Part of a small language model's weights: MLP 640 squared ReLU, vocabulary 953.
Each number is 200 + 20 x the weight over its row's rms, rounded and kept within 0 to 999. Layers, rows and columns count from 0. The size before them is the row's rms in percent of the matrix's.

# layer 6 attention query, 128x160, rms 0.13, rows 103-127, columns 40-79
099,224,225,179,192,179,232,217,185,214,198,222,234,208,189,179,201,195,177,203,200,184,255,212,220,185,169,169,191,211,211,176,175,205,208,181,206,212,231,202,207
094,217,238,199,181,185,226,162,202,210,223,209,193,205,187,178,196,172,191,230,216,213,224,214,206,163,178,191,197,212,182,230,213,168,189,185,175,216,233,243,181
088,194,157,185,213,175,188,227,186,223,177,188,206,173,205,209,184,200,222,213,195,189,191,142,219,208,180,201,202,181,207,215,195,208,169,195,225,164,161,161,198
097,196,189,208,181,175,199,159,187,178,218,211,163,200,228,201,229,195,215,178,187,198,178,264,174,217,208,214,196,211,207,196,177,208,182,205,200,224,212,210,182
105,242,223,186,184,221,241,186,212,181,197,159,186,234,224,193,160,218,182,178,179,198,218,222,226,215,218,176,198,203,166,189,182,232,220,194,156,199,209,200,192
099,186,216,192,171,189,184,188,187,188,181,211,202,227,186,218,223,200,204,196,209,189,170,191,204,180,188,182,160,214,234,197,183,192,195,223,186,184,206,171,181
107,214,217,217,196,214,233,228,179,211,246,151,172,188,187,215,192,179,204,192,210,172,236,181,209,196,218,219,214,162,178,201,219,222,200,190,199,186,175,212,185
104,221,210,224,230,204,238,216,203,175,210,203,171,194,229,193,185,168,229,226,220,208,169,205,206,230,209,218,195,219,220,201,203,196,196,214,154,229,164,193,175
110,211,203,211,183,216,194,169,247,198,206,215,185,209,222,221,209,188,199,209,179,194,164,192,200,198,201,191,181,211,223,222,211,199,209,192,203,183,201,216,219
102,186,166,203,187,229,189,190,193,174,202,205,211,207,183,212,213,219,215,176,193,168,218,189,190,204,191,168,173,223,211,194,191,162,242,209,189,203,205,209,209
102,243,192,194,170,207,199,202,194,187,230,198,198,202,179,197,193,203,187,226,208,205,206,188,168,196,195,201,185,196,201,192,216,192,202,197,196,238,215,196,195
103,207,226,206,210,189,236,179,210,181,211,181,187,171,231,211,209,189,179,209,212,206,207,226,243,171,201,189,175,213,190,174,188,201,215,215,195,204,196,178,197
101,225,204,196,204,168,212,181,206,192,231,216,193,207,216,203,190,187,192,199,205,216,193,223,195,194,207,192,226,205,219,193,195,185,229,223,177,230,208,191,173
103,219,208,200,160,191,206,189,199,193,205,231,208,206,193,189,230,210,196,216,203,216,176,183,195,203,214,200,218,215,180,158,206,202,175,186,199,205,170,185,237
105,244,201,184,196,219,213,221,187,202,220,184,230,181,172,196,222,197,185,173,183,201,216,203,226,207,185,243,214,209,174,188,220,202,198,176,219,224,219,202,249
102,238,208,185,160,208,196,181,176,225,189,233,173,200,233,217,208,220,226,178,202,187,214,209,184,220,183,181,193,220,214,188,181,203,235,218,184,186,211,215,206
098,207,190,207,195,215,182,234,191,187,215,214,206,216,155,165,190,198,185,186,235,188,174,229,216,222,196,208,198,210,194,219,213,215,184,215,191,197,187,198,189
113,223,220,220,183,189,221,219,192,190,178,188,186,173,217,185,212,170,181,211,223,187,209,197,217,195,151,188,186,191,186,239,205,190,187,219,191,223,194,171,197
099,175,203,202,186,177,220,201,203,207,176,187,197,188,190,171,181,210,177,184,235,188,195,198,213,190,199,210,207,208,205,222,204,193,221,200,201,220,171,228,198
097,146,197,169,211,195,235,236,207,217,199,203,171,170,234,198,202,205,203,208,238,185,197,174,203,177,201,206,235,169,198,196,220,203,167,192,222,189,166,222,201
104,216,215,207,183,221,151,232,238,200,182,204,212,197,149,209,198,190,199,222,175,191,203,185,182,177,250,202,199,221,184,192,186,228,198,227,251,187,213,169,202
105,235,254,205,187,179,166,207,202,213,226,235,194,195,188,178,217,193,210,195,222,184,245,175,210,221,224,197,216,206,224,196,208,240,194,205,188,222,206,210,218
106,180,202,216,206,170,200,200,221,198,208,228,197,189,197,213,204,196,205,200,200,190,201,202,206,251,201,151,159,210,167,200,164,219,194,226,237,211,169,196,180
100,211,190,174,205,201,166,187,207,223,233,225,184,218,205,198,189,207,225,194,247,180,215,238,183,197,190,197,170,204,205,198,209,175,188,174,190,190,214,208,213
103,198,205,204,203,200,218,227,195,190,183,196,231,199,175,185,207,171,219,171,161,212,205,170,194,178,202,196,193,157,202,188,210,205,183,172,201,179,241,166,170
# layer 6 attention key, 128x160, rms 0.128, rows 103-127, columns 40-79
100,187,207,198,211,162,197,180,187,201,175,152,240,177,169,171,205,203,200,178,200,196,207,191,180,216,216,192,230,197,189,204,186,175,173,211,187,213,196,218,198
101,210,240,211,190,195,231,171,206,177,159,198,212,208,238,212,184,197,199,201,238,199,204,180,215,185,216,210,207,203,207,226,248,186,194,209,208,199,217,210,211
084,200,173,172,224,220,217,212,212,173,228,202,157,176,184,223,210,211,212,199,189,205,208,187,202,212,200,207,214,198,190,219,195,210,220,198,188,186,172,209,165
091,157,212,181,205,172,197,176,163,212,209,197,202,179,202,176,223,195,200,178,212,197,207,235,169,214,195,184,194,202,194,251,199,202,192,193,197,233,177,219,217
107,222,183,172,193,209,242,199,237,215,192,145,182,222,198,191,221,200,200,174,187,201,190,225,218,205,203,176,200,183,170,218,196,200,165,200,196,223,195,243,185
100,171,225,187,223,178,196,210,176,203,196,197,174,212,178,159,225,196,202,188,227,200,198,178,199,208,199,180,182,172,218,216,181,205,184,209,226,208,213,191,221
094,166,200,212,199,231,207,226,185,222,209,218,179,201,205,201,235,210,224,156,240,241,201,215,207,224,227,222,217,186,153,193,253,214,196,208,192,185,165,198,177
104,204,220,218,206,220,193,205,172,199,204,212,179,216,229,157,217,232,223,193,231,189,160,244,195,188,183,177,201,174,207,218,200,186,188,184,207,219,185,239,185
104,193,223,219,209,198,179,197,213,197,233,194,164,175,204,201,252,180,209,185,211,196,186,237,176,200,198,207,193,221,218,204,198,181,213,207,184,173,224,226,210
104,183,171,162,186,197,173,153,205,214,255,193,168,214,199,205,209,218,194,191,193,203,198,162,176,226,180,157,206,205,188,202,160,205,207,194,188,209,187,217,187
099,187,208,165,191,189,215,189,187,209,227,222,183,224,186,170,246,200,202,195,181,214,229,195,221,227,174,236,178,181,227,165,178,183,227,220,182,194,202,204,204
103,203,228,207,178,184,222,198,218,168,207,169,181,204,207,189,193,173,203,202,207,234,202,225,219,155,208,172,179,203,184,216,174,194,193,181,194,180,183,195,221
098,199,199,215,171,193,219,213,210,199,191,209,191,202,208,227,212,199,188,207,216,185,210,228,204,201,200,202,185,220,201,223,185,227,203,217,178,185,190,205,237
100,210,192,174,180,172,189,174,201,161,192,219,208,209,189,157,194,216,219,165,207,206,186,181,235,230,196,221,187,183,211,167,243,184,179,176,223,191,197,243,218
097,240,208,209,207,217,200,201,178,191,222,215,211,215,203,207,212,228,176,212,166,203,214,208,205,207,190,238,219,194,172,199,213,206,214,206,183,184,207,176,240
100,246,212,186,175,223,202,183,197,230,194,183,194,187,205,213,222,225,215,200,169,229,186,175,192,194,187,170,208,234,177,195,210,194,218,209,168,232,214,192,185
098,214,193,180,224,179,197,189,224,188,215,165,233,222,185,176,164,228,202,237,186,213,218,217,200,200,232,171,188,171,158,194,212,200,196,186,213,197,233,223,205
103,214,208,217,197,183,220,191,185,166,202,174,180,198,203,184,193,200,187,209,206,204,221,201,253,198,206,189,200,182,194,182,220,177,176,198,179,199,195,237,182
104,155,233,195,180,201,216,213,201,239,201,227,168,211,184,212,159,194,198,218,207,219,179,190,219,173,197,204,217,238,180,164,211,201,222,195,193,185,247,190,209
101,197,202,194,183,205,201,187,200,206,213,194,201,186,199,170,189,176,179,227,212,174,203,199,186,179,202,172,168,161,190,192,193,218,236,209,224,202,195,171,190
104,208,207,203,181,196,178,205,231,203,184,218,200,149,209,204,222,203,188,226,190,198,184,234,196,199,234,200,202,177,219,211,188,201,191,216,211,190,202,187,193
108,190,189,231,174,163,168,204,212,196,193,209,207,170,174,173,212,161,188,200,213,206,196,243,178,183,238,197,197,233,197,228,217,258,191,194,212,199,190,212,202
113,174,222,231,198,164,209,202,206,181,197,212,200,222,225,217,193,182,204,198,213,190,227,192,214,248,197,157,170,208,192,206,172,203,206,211,236,199,178,193,192
101,223,174,175,203,230,183,194,223,222,219,206,203,203,195,170,196,184,195,198,216,185,184,223,202,221,234,195,205,219,234,210,207,194,220,198,207,200,191,204,182
102,189,243,191,209,184,214,229,223,191,202,188,217,203,197,190,206,185,241,212,194,200,197,166,219,150,217,203,212,206,177,200,220,193,240,203,202,183,220,227,164
# layer 6 attention value, 128x160, rms 0.15, rows 64-125, columns 40-79
101,212,175,171,197,196,237,193,218,179,204,170,218,202,216,239,164,192,212,184,179,168,209,227,172,190,212,195,203,186,213,213,202,190,202,206,222,225,197,201,209
105,192,190,211,238,176,145,197,158,211,214,176,183,168,230,213,188,194,202,187,202,207,196,191,228,213,174,200,208,220,192,175,178,226,198,170,191,225,202,188,205
102,181,202,175,191,202,189,170,221,218,192,182,224,184,166,210,218,171,204,238,193,192,245,173,218,226,210,199,183,166,200,199,170,258,198,195,217,194,196,210,191
092,203,226,206,216,222,178,190,204,215,197,192,205,216,196,200,181,191,167,203,203,198,235,192,232,143,198,209,219,190,180,189,201,200,201,206,231,222,194,168,231
095,221,183,161,218,217,198,215,177,222,176,244,193,195,175,200,187,193,214,204,206,186,234,188,175,187,204,218,199,220,217,195,165,228,203,205,198,194,218,198,188
098,211,200,200,233,201,212,209,168,184,196,205,217,220,200,207,211,211,203,208,217,202,200,207,216,172,178,179,180,188,180,224,169,237,209,171,189,204,226,223,214
095,220,204,213,230,205,210,175,167,204,191,165,192,193,239,179,214,206,211,189,211,172,173,201,228,224,252,190,238,200,212,211,217,213,159,175,206,210,185,174,202
099,185,218,197,176,205,195,178,171,217,176,206,189,197,272,155,186,170,204,214,206,223,213,193,205,196,204,195,228,234,178,195,208,174,196,186,177,192,191,205,180
096,219,188,195,199,194,164,184,211,230,191,244,208,175,188,171,200,207,217,208,210,184,189,239,192,226,185,173,191,223,201,192,209,204,186,202,218,207,173,219,168
099,214,177,205,224,176,217,174,210,207,204,187,222,193,186,228,219,225,236,204,168,180,178,191,202,204,177,200,194,179,217,217,201,187,197,195,225,213,190,157,177
097,207,199,203,206,219,204,151,216,227,214,190,188,235,183,194,208,215,213,224,207,197,206,190,186,204,163,180,212,205,219,198,202,236,201,205,252,211,218,180,171
091,208,219,184,218,167,177,199,181,189,219,194,203,232,184,207,229,187,198,185,222,201,209,232,164,204,231,182,230,204,160,195,158,184,188,197,232,229,235,230,201
099,180,233,203,207,157,202,216,190,186,167,232,194,162,203,216,186,238,201,215,196,194,212,225,216,159,191,193,196,203,204,216,190,178,200,234,234,212,232,195,211
095,188,165,168,190,182,220,219,210,187,172,201,170,217,185,201,211,219,201,211,214,222,192,226,196,194,203,228,170,195,198,204,188,170,164,237,199,169,175,204,205
091,202,221,205,232,189,178,187,219,150,181,166,184,228,168,220,191,186,179,195,188,230,240,200,222,170,224,200,174,221,179,190,172,163,209,195,170,213,211,215,191
096,193,152,206,200,173,214,203,201,219,185,212,201,194,210,213,210,218,204,188,182,208,169,228,220,213,186,212,194,213,207,232,183,160,214,201,209,222,207,165,201
102,204,175,205,255,186,219,242,208,220,203,201,163,180,237,196,184,196,185,186,232,201,176,235,220,209,207,209,199,176,216,204,172,218,203,208,177,230,232,206,201
100,201,195,217,176,197,219,182,221,191,189,186,168,204,171,221,212,211,192,198,220,168,228,217,208,179,189,190,197,186,235,210,221,225,165,217,198,162,191,170,190
102,222,218,180,242,192,181,183,237,224,178,215,227,170,198,200,199,190,230,204,193,205,188,223,193,204,195,201,220,220,238,229,192,233,200,215,251,213,205,182,215
102,183,198,189,167,154,191,176,181,206,202,180,235,201,186,196,217,157,153,219,201,203,224,209,178,217,182,189,232,220,186,173,167,237,208,237,191,169,197,191,173
098,200,225,178,191,177,184,211,205,216,214,209,210,207,196,210,157,230,184,201,245,156,211,247,159,195,194,185,189,190,210,160,204,181,211,195,238,190,193,201,208
100,197,174,198,203,184,223,183,165,213,207,215,185,222,205,230,209,220,186,171,235,225,176,199,228,166,198,170,211,187,182,239,221,206,185,178,234,195,179,221,228
091,204,177,203,206,173,206,183,203,182,193,215,200,180,177,185,207,190,190,201,161,235,216,196,217,189,193,193,214,183,198,161,197,220,141,198,242,204,180,199,228
097,181,192,214,182,194,170,216,210,254,203,188,171,194,201,209,165,190,211,192,226,195,190,221,184,205,228,225,181,221,188,176,188,219,244,202,176,206,218,199,179
102,253,224,178,201,193,178,213,173,200,177,199,177,183,204,208,163,211,181,186,186,196,166,214,190,202,230,198,206,197,215,205,167,194,211,157,208,194,195,191,192
097,199,197,186,166,175,207,176,207,216,172,155,198,237,214,211,202,219,193,169,201,175,196,194,194,232,153,189,205,258,187,209,232,205,206,189,244,218,172,227,227
094,196,184,211,215,205,198,215,219,223,225,165,194,209,211,165,187,222,204,208,226,213,209,197,180,178,232,213,223,183,199,216,178,187,184,207,217,207,222,220,232
097,152,197,193,187,217,189,179,208,207,229,185,192,198,219,217,180,205,203,190,205,200,206,220,222,199,210,221,223,202,173,217,216,209,214,196,233,173,157,159,202
098,183,211,207,233,221,192,215,212,187,204,181,193,198,204,238,193,200,199,164,177,211,209,195,170,220,191,209,169,167,194,185,190,204,175,221,185,140,206,218,200
105,198,202,238,196,198,216,201,210,194,219,231,196,218,202,220,223,182,171,196,175,200,188,192,210,183,189,199,212,189,181,201,182,179,196,196,160,188,200,171,251
097,205,145,206,199,203,189,189,178,184,207,219,202,200,197,209,154,207,172,206,179,206,187,183,200,176,199,209,203,205,217,162,178,193,166,198,206,192,224,199,205
092,225,218,220,168,172,188,181,213,193,192,207,226,225,234,202,196,169,212,193,221,162,172,213,207,219,197,195,180,202,218,198,192,187,207,181,225,172,178,207,208
090,221,198,208,222,222,201,182,231,215,223,211,219,189,180,202,215,177,210,184,208,180,222,185,214,215,183,201,183,177,182,206,171,239,225,249,207,172,230,190,180
094,216,206,184,227,196,236,217,212,219,217,182,171,240,193,212,214,190,232,205,208,198,185,197,202,213,210,182,182,181,197,187,194,209,265,185,185,213,214,196,212
100,164,184,219,196,194,195,196,203,204,207,179,185,211,240,201,204,231,218,190,187,166,193,195,224,179,202,184,211,189,225,180,190,181,213,206,240,194,200,186,207
097,182,198,177,152,196,213,203,194,210,185,197,197,215,182,188,204,188,191,208,194,215,180,201,164,173,200,203,196,216,224,173,227,204,209,205,171,177,219,214,222
091,216,202,209,207,187,194,197,190,170,221,152,184,225,224,201,201,164,179,199,183,209,176,169,208,188,221,219,183,176,208,182,194,211,183,193,215,217,180,202,202
100,198,199,202,190,183,201,190,178,209,213,201,172,216,213,203,185,176,187,198,189,226,177,227,181,213,214,186,220,259,234,195,194,230,198,213,153,191,195,199,214
104,199,204,198,218,227,197,196,221,164,222,178,186,201,196,187,193,187,218,155,195,179,205,154,203,222,194,187,207,182,229,163,186,204,192,202,166,214,219,199,171
106,223,179,200,204,219,209,209,204,197,148,180,212,186,215,208,238,171,156,200,194,189,194,180,218,193,196,202,218,218,219,195,188,205,181,150,179,197,231,177,213
088,215,184,209,215,227,224,185,197,208,151,182,177,187,161,199,195,227,202,219,192,175,209,207,177,187,197,184,216,202,206,214,178,166,214,205,166,218,220,197,235
096,182,209,171,203,209,210,206,195,204,210,168,211,153,219,216,191,245,222,246,203,188,207,221,230,198,217,226,201,172,183,185,206,218,178,216,196,207,202,202,222
093,207,218,177,216,244,207,154,198,213,186,207,209,193,183,192,196,195,176,199,159,209,166,186,187,197,188,219,192,200,198,210,211,218,215,208,187,198,188,209,215
094,201,218,197,248,199,192,225,208,186,171,193,177,184,232,236,184,173,236,189,238,209,232,228,193,195,239,208,182,201,178,246,158,213,212,210,221,200,200,208,260
098,189,201,231,233,215,192,170,210,206,199,209,222,197,231,206,190,166,213,196,169,193,181,223,192,188,191,179,209,223,174,222,201,213,175,193,213,234,205,214,179
097,200,183,186,201,224,168,198,210,207,201,194,221,243,171,228,189,202,213,185,195,193,220,176,170,207,176,222,181,205,199,167,206,163,230,195,222,183,248,198,201
094,189,218,179,197,192,213,211,223,193,206,180,171,177,208,232,202,208,215,214,222,202,239,187,183,171,202,206,193,214,237,181,225,229,196,157,205,208,190,199,203
095,188,180,193,195,185,202,202,190,206,220,224,192,201,193,220,197,169,192,222,214,204,201,183,229,174,234,207,182,197,223,205,185,189,199,219,202,168,190,201,191
096,181,222,160,162,186,194,213,167,206,202,209,211,198,206,224,195,215,202,155,241,186,213,232,202,205,217,167,183,197,232,234,165,215,201,214,214,180,172,183,190
096,179,165,189,213,186,230,209,226,153,194,203,192,223,221,200,172,200,223,192,225,207,249,246,197,214,196,206,204,195,193,212,208,196,169,180,203,201,220,194,202
102,226,176,143,217,200,225,165,201,160,191,196,203,192,218,182,215,193,226,201,217,202,190,214,228,213,187,188,190,193,185,207,213,180,194,155,201,181,208,202,214
101,195,201,192,188,223,195,190,242,230,185,204,190,196,209,223,183,180,217,206,216,203,171,191,207,193,217,177,189,233,204,193,210,188,226,175,218,219,223,215,196
102,240,205,211,195,212,187,192,178,204,226,207,226,144,191,222,206,193,217,200,183,213,191,201,185,195,213,230,200,186,230,200,201,226,217,218,215,201,203,188,177
094,215,249,229,187,202,208,209,210,183,194,200,223,196,192,182,191,182,191,191,229,228,205,204,240,213,206,186,189,175,206,174,208,176,197,212,195,192,190,228,181
104,199,158,218,192,201,221,174,183,176,167,196,179,217,179,197,217,212,148,233,190,209,230,173,180,202,193,173,202,180,228,168,214,187,188,206,223,201,208,179,201
095,185,211,193,248,199,199,183,217,209,176,202,209,186,227,218,193,160,218,169,182,200,214,226,170,185,220,203,218,199,218,190,174,165,212,202,152,206,191,185,181
091,265,216,186,217,195,194,186,196,191,219,178,200,182,237,210,194,190,200,185,221,205,209,231,232,219,189,219,208,229,219,171,217,219,189,210,200,231,197,201,190
102,182,193,187,210,197,213,176,216,208,219,198,227,221,184,184,191,179,247,197,182,219,194,199,154,157,191,204,200,211,170,183,218,175,220,217,197,197,188,219,181
100,217,194,196,211,198,216,183,215,154,198,163,204,225,197,168,194,241,184,193,199,183,197,189,190,188,164,212,188,186,202,208,194,192,217,208,207,181,221,187,197
095,224,233,204,176,212,189,206,201,217,195,274,217,183,182,212,237,179,178,202,232,229,221,206,197,201,193,209,202,197,168,234,222,217,203,213,224,185,226,207,200
097,216,163,182,196,220,205,190,202,162,220,185,198,194,180,219,216,221,193,196,212,258,179,216,196,173,185,216,186,189,201,168,230,188,204,192,204,232,163,192,198
099,206,194,210,236,195,226,181,214,188,241,192,173,208,218,213,176,201,195,217,203,169,201,200,178,225,226,183,207,200,189,218,189,204,136,180,234,212,186,180,198
# layer 6 attention output (transposed), 128x160, rms 0.14, rows 64-124, columns 40-79
102,190,181,200,196,211,189,207,181,184,192,222,218,196,211,247,215,229,203,183,186,166,229,191,191,197,197,182,178,192,233,203,207,224,208,218,230,203,206,206,201
107,220,162,226,215,221,171,204,194,194,209,163,186,168,230,226,207,210,199,189,224,169,197,219,194,222,213,192,176,206,186,201,200,197,203,190,180,200,215,194,199
108,187,207,199,181,178,206,202,189,236,192,227,226,172,193,195,210,181,180,234,184,219,249,174,191,177,238,172,204,198,232,185,192,200,178,227,216,245,195,190,199
096,214,208,199,214,213,223,185,199,206,192,167,199,182,144,222,159,201,190,185,212,219,225,201,185,212,226,201,209,209,202,175,211,214,190,191,217,244,251,208,224
105,200,203,178,200,217,195,206,195,213,177,190,197,161,197,185,187,177,181,189,223,208,224,193,199,177,230,227,180,185,194,240,173,213,214,194,168,173,223,219,196
097,213,204,230,238,231,213,242,210,193,179,207,217,209,173,178,212,198,203,216,209,218,206,170,221,192,185,200,190,202,173,227,189,213,186,214,209,197,190,214,220
091,238,192,214,212,181,192,190,205,220,172,206,220,216,228,194,231,153,194,164,186,208,191,189,230,210,224,186,193,195,226,195,168,186,206,200,197,214,206,211,232
097,219,183,217,190,198,193,173,198,223,203,176,212,190,245,168,186,205,167,226,165,208,215,215,206,229,229,188,236,206,202,203,191,162,185,181,171,166,189,194,183
082,213,200,181,157,183,191,180,186,199,194,242,179,211,199,178,186,201,187,172,225,220,213,230,207,196,182,244,179,198,227,232,207,220,174,180,169,203,198,223,168
096,235,217,188,214,182,214,171,226,218,200,195,201,252,194,223,194,180,221,148,190,205,148,184,198,198,181,188,181,193,238,191,213,203,206,202,232,202,225,184,181
094,231,207,194,173,187,201,198,217,198,202,180,189,205,208,178,199,205,214,188,172,214,216,179,204,188,206,216,211,221,190,140,175,217,193,192,226,193,197,233,212
098,199,204,174,203,173,180,182,212,192,220,206,218,184,210,200,182,212,178,211,209,214,204,227,190,192,182,151,181,208,207,234,185,236,221,197,206,186,193,199,197
093,159,210,205,186,182,187,195,202,203,219,174,194,193,214,220,183,195,184,204,199,213,194,226,199,181,213,164,200,195,194,243,212,200,190,214,232,210,206,207,199
107,202,188,194,203,166,208,209,189,175,176,209,191,219,170,218,243,230,189,201,207,212,197,190,224,193,199,220,167,205,174,189,201,181,163,231,171,173,198,210,216
094,218,224,207,192,190,199,219,208,158,237,201,200,206,167,204,208,211,183,204,221,200,172,214,189,188,169,227,216,230,211,228,175,198,198,214,176,195,225,188,195
102,207,171,207,218,186,202,198,207,225,203,208,196,223,196,238,237,227,213,222,164,241,217,208,205,199,181,205,164,184,194,227,193,164,197,187,231,190,193,237,198
110,236,198,184,220,173,215,221,208,190,176,207,191,167,217,173,173,153,163,167,210,179,218,204,168,179,225,193,200,166,180,211,192,187,195,172,156,178,199,229,187
101,149,202,218,166,189,215,217,192,204,199,194,199,203,209,201,208,210,219,163,218,193,225,162,216,199,192,184,214,231,233,209,222,210,164,198,233,188,158,197,244
102,213,224,224,172,224,181,158,207,179,192,251,153,215,208,195,173,176,183,184,228,182,204,190,179,198,195,199,197,216,194,223,225,221,171,172,225,219,191,226,196
094,212,252,209,205,173,152,174,209,223,205,190,233,228,194,197,196,160,175,203,207,182,238,173,184,189,201,217,218,207,228,174,212,209,210,192,176,160,217,192,208
101,186,217,214,195,195,186,228,180,217,207,198,220,187,194,188,185,185,202,204,209,190,212,250,140,167,185,220,211,166,235,173,243,213,176,189,209,206,211,204,190
098,195,208,233,182,209,222,189,211,188,196,228,167,209,211,211,196,215,187,220,193,220,193,205,198,206,212,180,225,191,206,199,224,213,213,178,230,216,204,187,229
092,179,173,212,181,201,198,197,191,201,224,191,186,206,193,230,213,192,175,164,224,218,210,222,227,171,261,192,209,209,208,184,213,187,214,198,203,206,198,203,224
092,209,182,197,193,219,190,180,194,218,207,166,192,196,187,214,177,200,180,184,212,213,171,222,211,210,200,192,185,123,181,216,205,205,191,194,181,181,188,232,164
104,206,221,196,176,196,181,214,179,164,226,213,201,186,204,242,168,212,160,197,183,178,176,210,207,211,209,172,227,225,211,200,193,178,188,198,182,216,193,179,179
097,200,221,194,206,182,180,178,198,241,167,153,202,203,201,203,228,195,197,211,183,233,205,194,194,218,219,174,227,199,177,174,220,198,200,188,257,224,174,235,212
088,212,174,193,195,227,210,228,183,217,201,185,204,198,213,222,201,228,170,187,212,212,213,236,184,197,214,231,208,194,198,203,200,192,172,198,224,210,218,231,196
103,173,196,179,175,205,218,164,216,208,209,227,201,201,240,223,176,211,215,195,200,179,213,196,248,218,222,209,205,207,193,184,177,173,198,212,232,213,202,178,235
090,197,209,239,208,234,164,209,233,194,195,229,175,188,177,208,195,214,206,179,165,218,221,213,161,198,183,193,184,205,206,131,172,190,209,215,187,182,222,157,212
108,206,209,262,218,225,215,182,191,197,206,198,189,180,154,186,182,201,190,215,164,200,194,201,226,169,161,182,186,179,170,215,216,218,217,211,159,197,177,176,234
099,171,170,212,185,202,219,200,187,234,207,199,173,200,173,251,190,200,173,192,156,218,180,218,204,194,189,228,192,197,217,206,170,209,198,195,161,219,202,200,202
089,209,176,184,191,163,160,207,205,200,216,213,222,211,230,197,168,164,255,225,189,220,190,239,211,217,186,222,211,207,218,169,198,186,181,178,192,171,192,195,213
090,214,210,206,209,184,193,200,181,197,237,233,229,163,193,174,207,160,230,192,247,157,225,189,170,183,255,210,174,183,182,197,174,194,206,228,177,185,190,176,186
091,206,217,189,247,219,195,203,215,178,204,219,204,229,199,191,178,182,209,200,214,205,156,184,199,188,195,193,172,183,204,191,184,195,210,211,180,201,179,187,180
102,168,195,231,197,206,200,185,190,191,196,185,176,202,225,202,184,188,216,218,206,173,209,187,159,227,182,192,173,208,218,223,212,219,165,171,193,165,169,175,207
090,187,203,204,204,193,227,200,181,237,187,201,177,192,143,176,188,194,179,204,195,162,196,207,192,194,217,218,205,221,220,189,208,237,232,205,172,195,193,202,194
095,172,188,187,214,180,175,237,209,179,212,187,194,203,206,202,177,198,206,207,220,190,193,185,218,215,221,185,211,223,193,217,192,203,209,189,195,195,222,199,227
099,213,231,136,207,193,210,176,183,217,209,210,169,203,192,203,184,198,218,192,189,178,190,186,214,197,186,260,213,217,205,180,197,198,223,181,157,163,201,236,236
097,185,190,208,182,202,178,194,216,229,234,183,222,215,213,224,210,146,232,196,207,176,212,168,197,202,218,169,188,176,206,177,191,181,197,171,155,198,213,181,185
113,206,165,194,195,204,201,238,208,189,167,193,203,179,198,195,200,180,201,196,179,214,210,199,205,202,229,212,216,202,202,176,205,173,157,177,161,200,259,176,188
089,215,198,227,207,195,211,192,189,187,195,203,175,197,163,199,204,200,193,246,183,202,217,220,213,193,198,228,192,204,179,206,195,202,210,213,184,234,191,179,154
105,187,200,210,219,185,211,208,212,212,157,168,180,224,187,199,227,162,163,206,204,177,235,186,202,207,216,209,205,161,186,205,198,217,166,222,172,212,235,202,197
086,232,227,170,190,239,224,177,219,194,211,207,227,220,196,243,173,250,183,185,179,219,191,191,207,173,195,169,204,190,188,199,197,202,227,181,180,202,219,214,203
096,238,220,199,215,212,199,221,206,187,175,177,207,186,240,238,195,196,210,211,197,204,182,212,187,160,211,192,174,219,219,210,189,203,236,179,210,203,229,178,226
103,187,234,218,225,192,192,179,210,198,224,228,214,200,217,187,200,172,206,210,192,212,222,239,180,182,224,194,190,221,236,178,198,198,170,183,204,228,227,203,219
091,214,206,172,207,225,207,200,229,182,214,208,180,229,222,227,181,224,203,199,206,209,211,210,202,232,174,244,172,210,214,161,193,221,194,222,210,186,219,202,170
096,178,188,233,206,237,222,202,199,194,193,157,209,184,208,198,182,204,155,221,189,192,220,192,224,165,216,185,210,200,181,192,246,197,195,196,204,224,181,192,213
098,171,173,184,209,209,195,235,169,186,194,200,164,165,210,207,183,177,154,185,180,187,211,207,207,171,243,212,201,186,193,186,208,198,217,218,210,186,193,235,186
105,177,207,170,169,212,208,203,165,183,168,191,182,169,210,207,198,204,202,198,202,158,203,213,208,158,197,162,205,186,210,203,227,201,175,225,211,193,212,159,188
097,208,229,189,189,181,190,230,169,203,186,210,228,218,220,206,183,208,239,193,222,167,208,202,210,189,217,199,154,181,200,229,188,201,216,180,197,186,197,208,200
106,197,156,202,233,215,246,208,210,164,193,218,180,206,227,235,232,220,212,205,187,198,162,186,173,229,222,206,200,216,220,188,211,226,172,183,195,208,211,223,150
093,170,186,166,190,192,218,198,236,217,213,206,208,213,197,192,163,176,222,221,200,180,180,195,193,202,233,200,199,190,220,194,209,175,235,177,215,196,208,194,182
102,246,184,244,191,224,171,195,216,206,203,215,188,157,200,189,178,223,190,197,185,191,250,180,179,201,204,206,187,208,218,185,210,220,218,227,207,185,176,196,213
097,202,243,192,180,192,199,198,185,165,219,196,221,205,189,203,196,179,198,203,205,212,237,192,215,174,181,197,197,190,187,221,187,178,230,234,169,226,206,230,189
096,196,175,200,185,186,214,198,200,199,148,149,186,206,192,194,237,194,214,235,173,191,191,200,183,203,213,220,216,200,193,182,212,213,202,198,207,192,189,188,245
101,225,218,223,212,211,191,222,217,162,197,238,169,162,216,210,199,166,204,198,160,194,226,192,179,245,200,188,191,229,212,189,162,200,206,182,205,184,223,191,162
097,219,205,181,203,210,200,207,206,184,220,190,239,204,211,206,223,204,189,212,213,209,230,212,199,197,207,168,182,231,179,195,219,219,188,181,184,255,211,212,197
102,200,209,181,224,219,203,191,226,226,221,229,200,212,192,161,209,233,249,194,180,224,191,204,195,204,183,196,186,193,188,171,201,224,214,222,207,207,178,230,188
089,229,169,195,184,177,222,209,159,230,216,148,190,196,189,187,195,207,233,194,202,219,225,206,215,218,179,205,185,219,228,168,203,231,219,202,193,169,230,206,197
099,231,236,207,204,230,196,215,209,180,217,235,214,211,202,199,218,209,198,199,200,211,197,218,205,238,175,189,207,206,177,213,221,206,207,216,199,192,177,205,198
098,193,176,179,244,154,212,218,218,162,215,199,191,189,185,195,177,192,197,193,196,188,204,176,193,230,190,221,190,202,178,209,217,211,239,200,216,233,210,194,193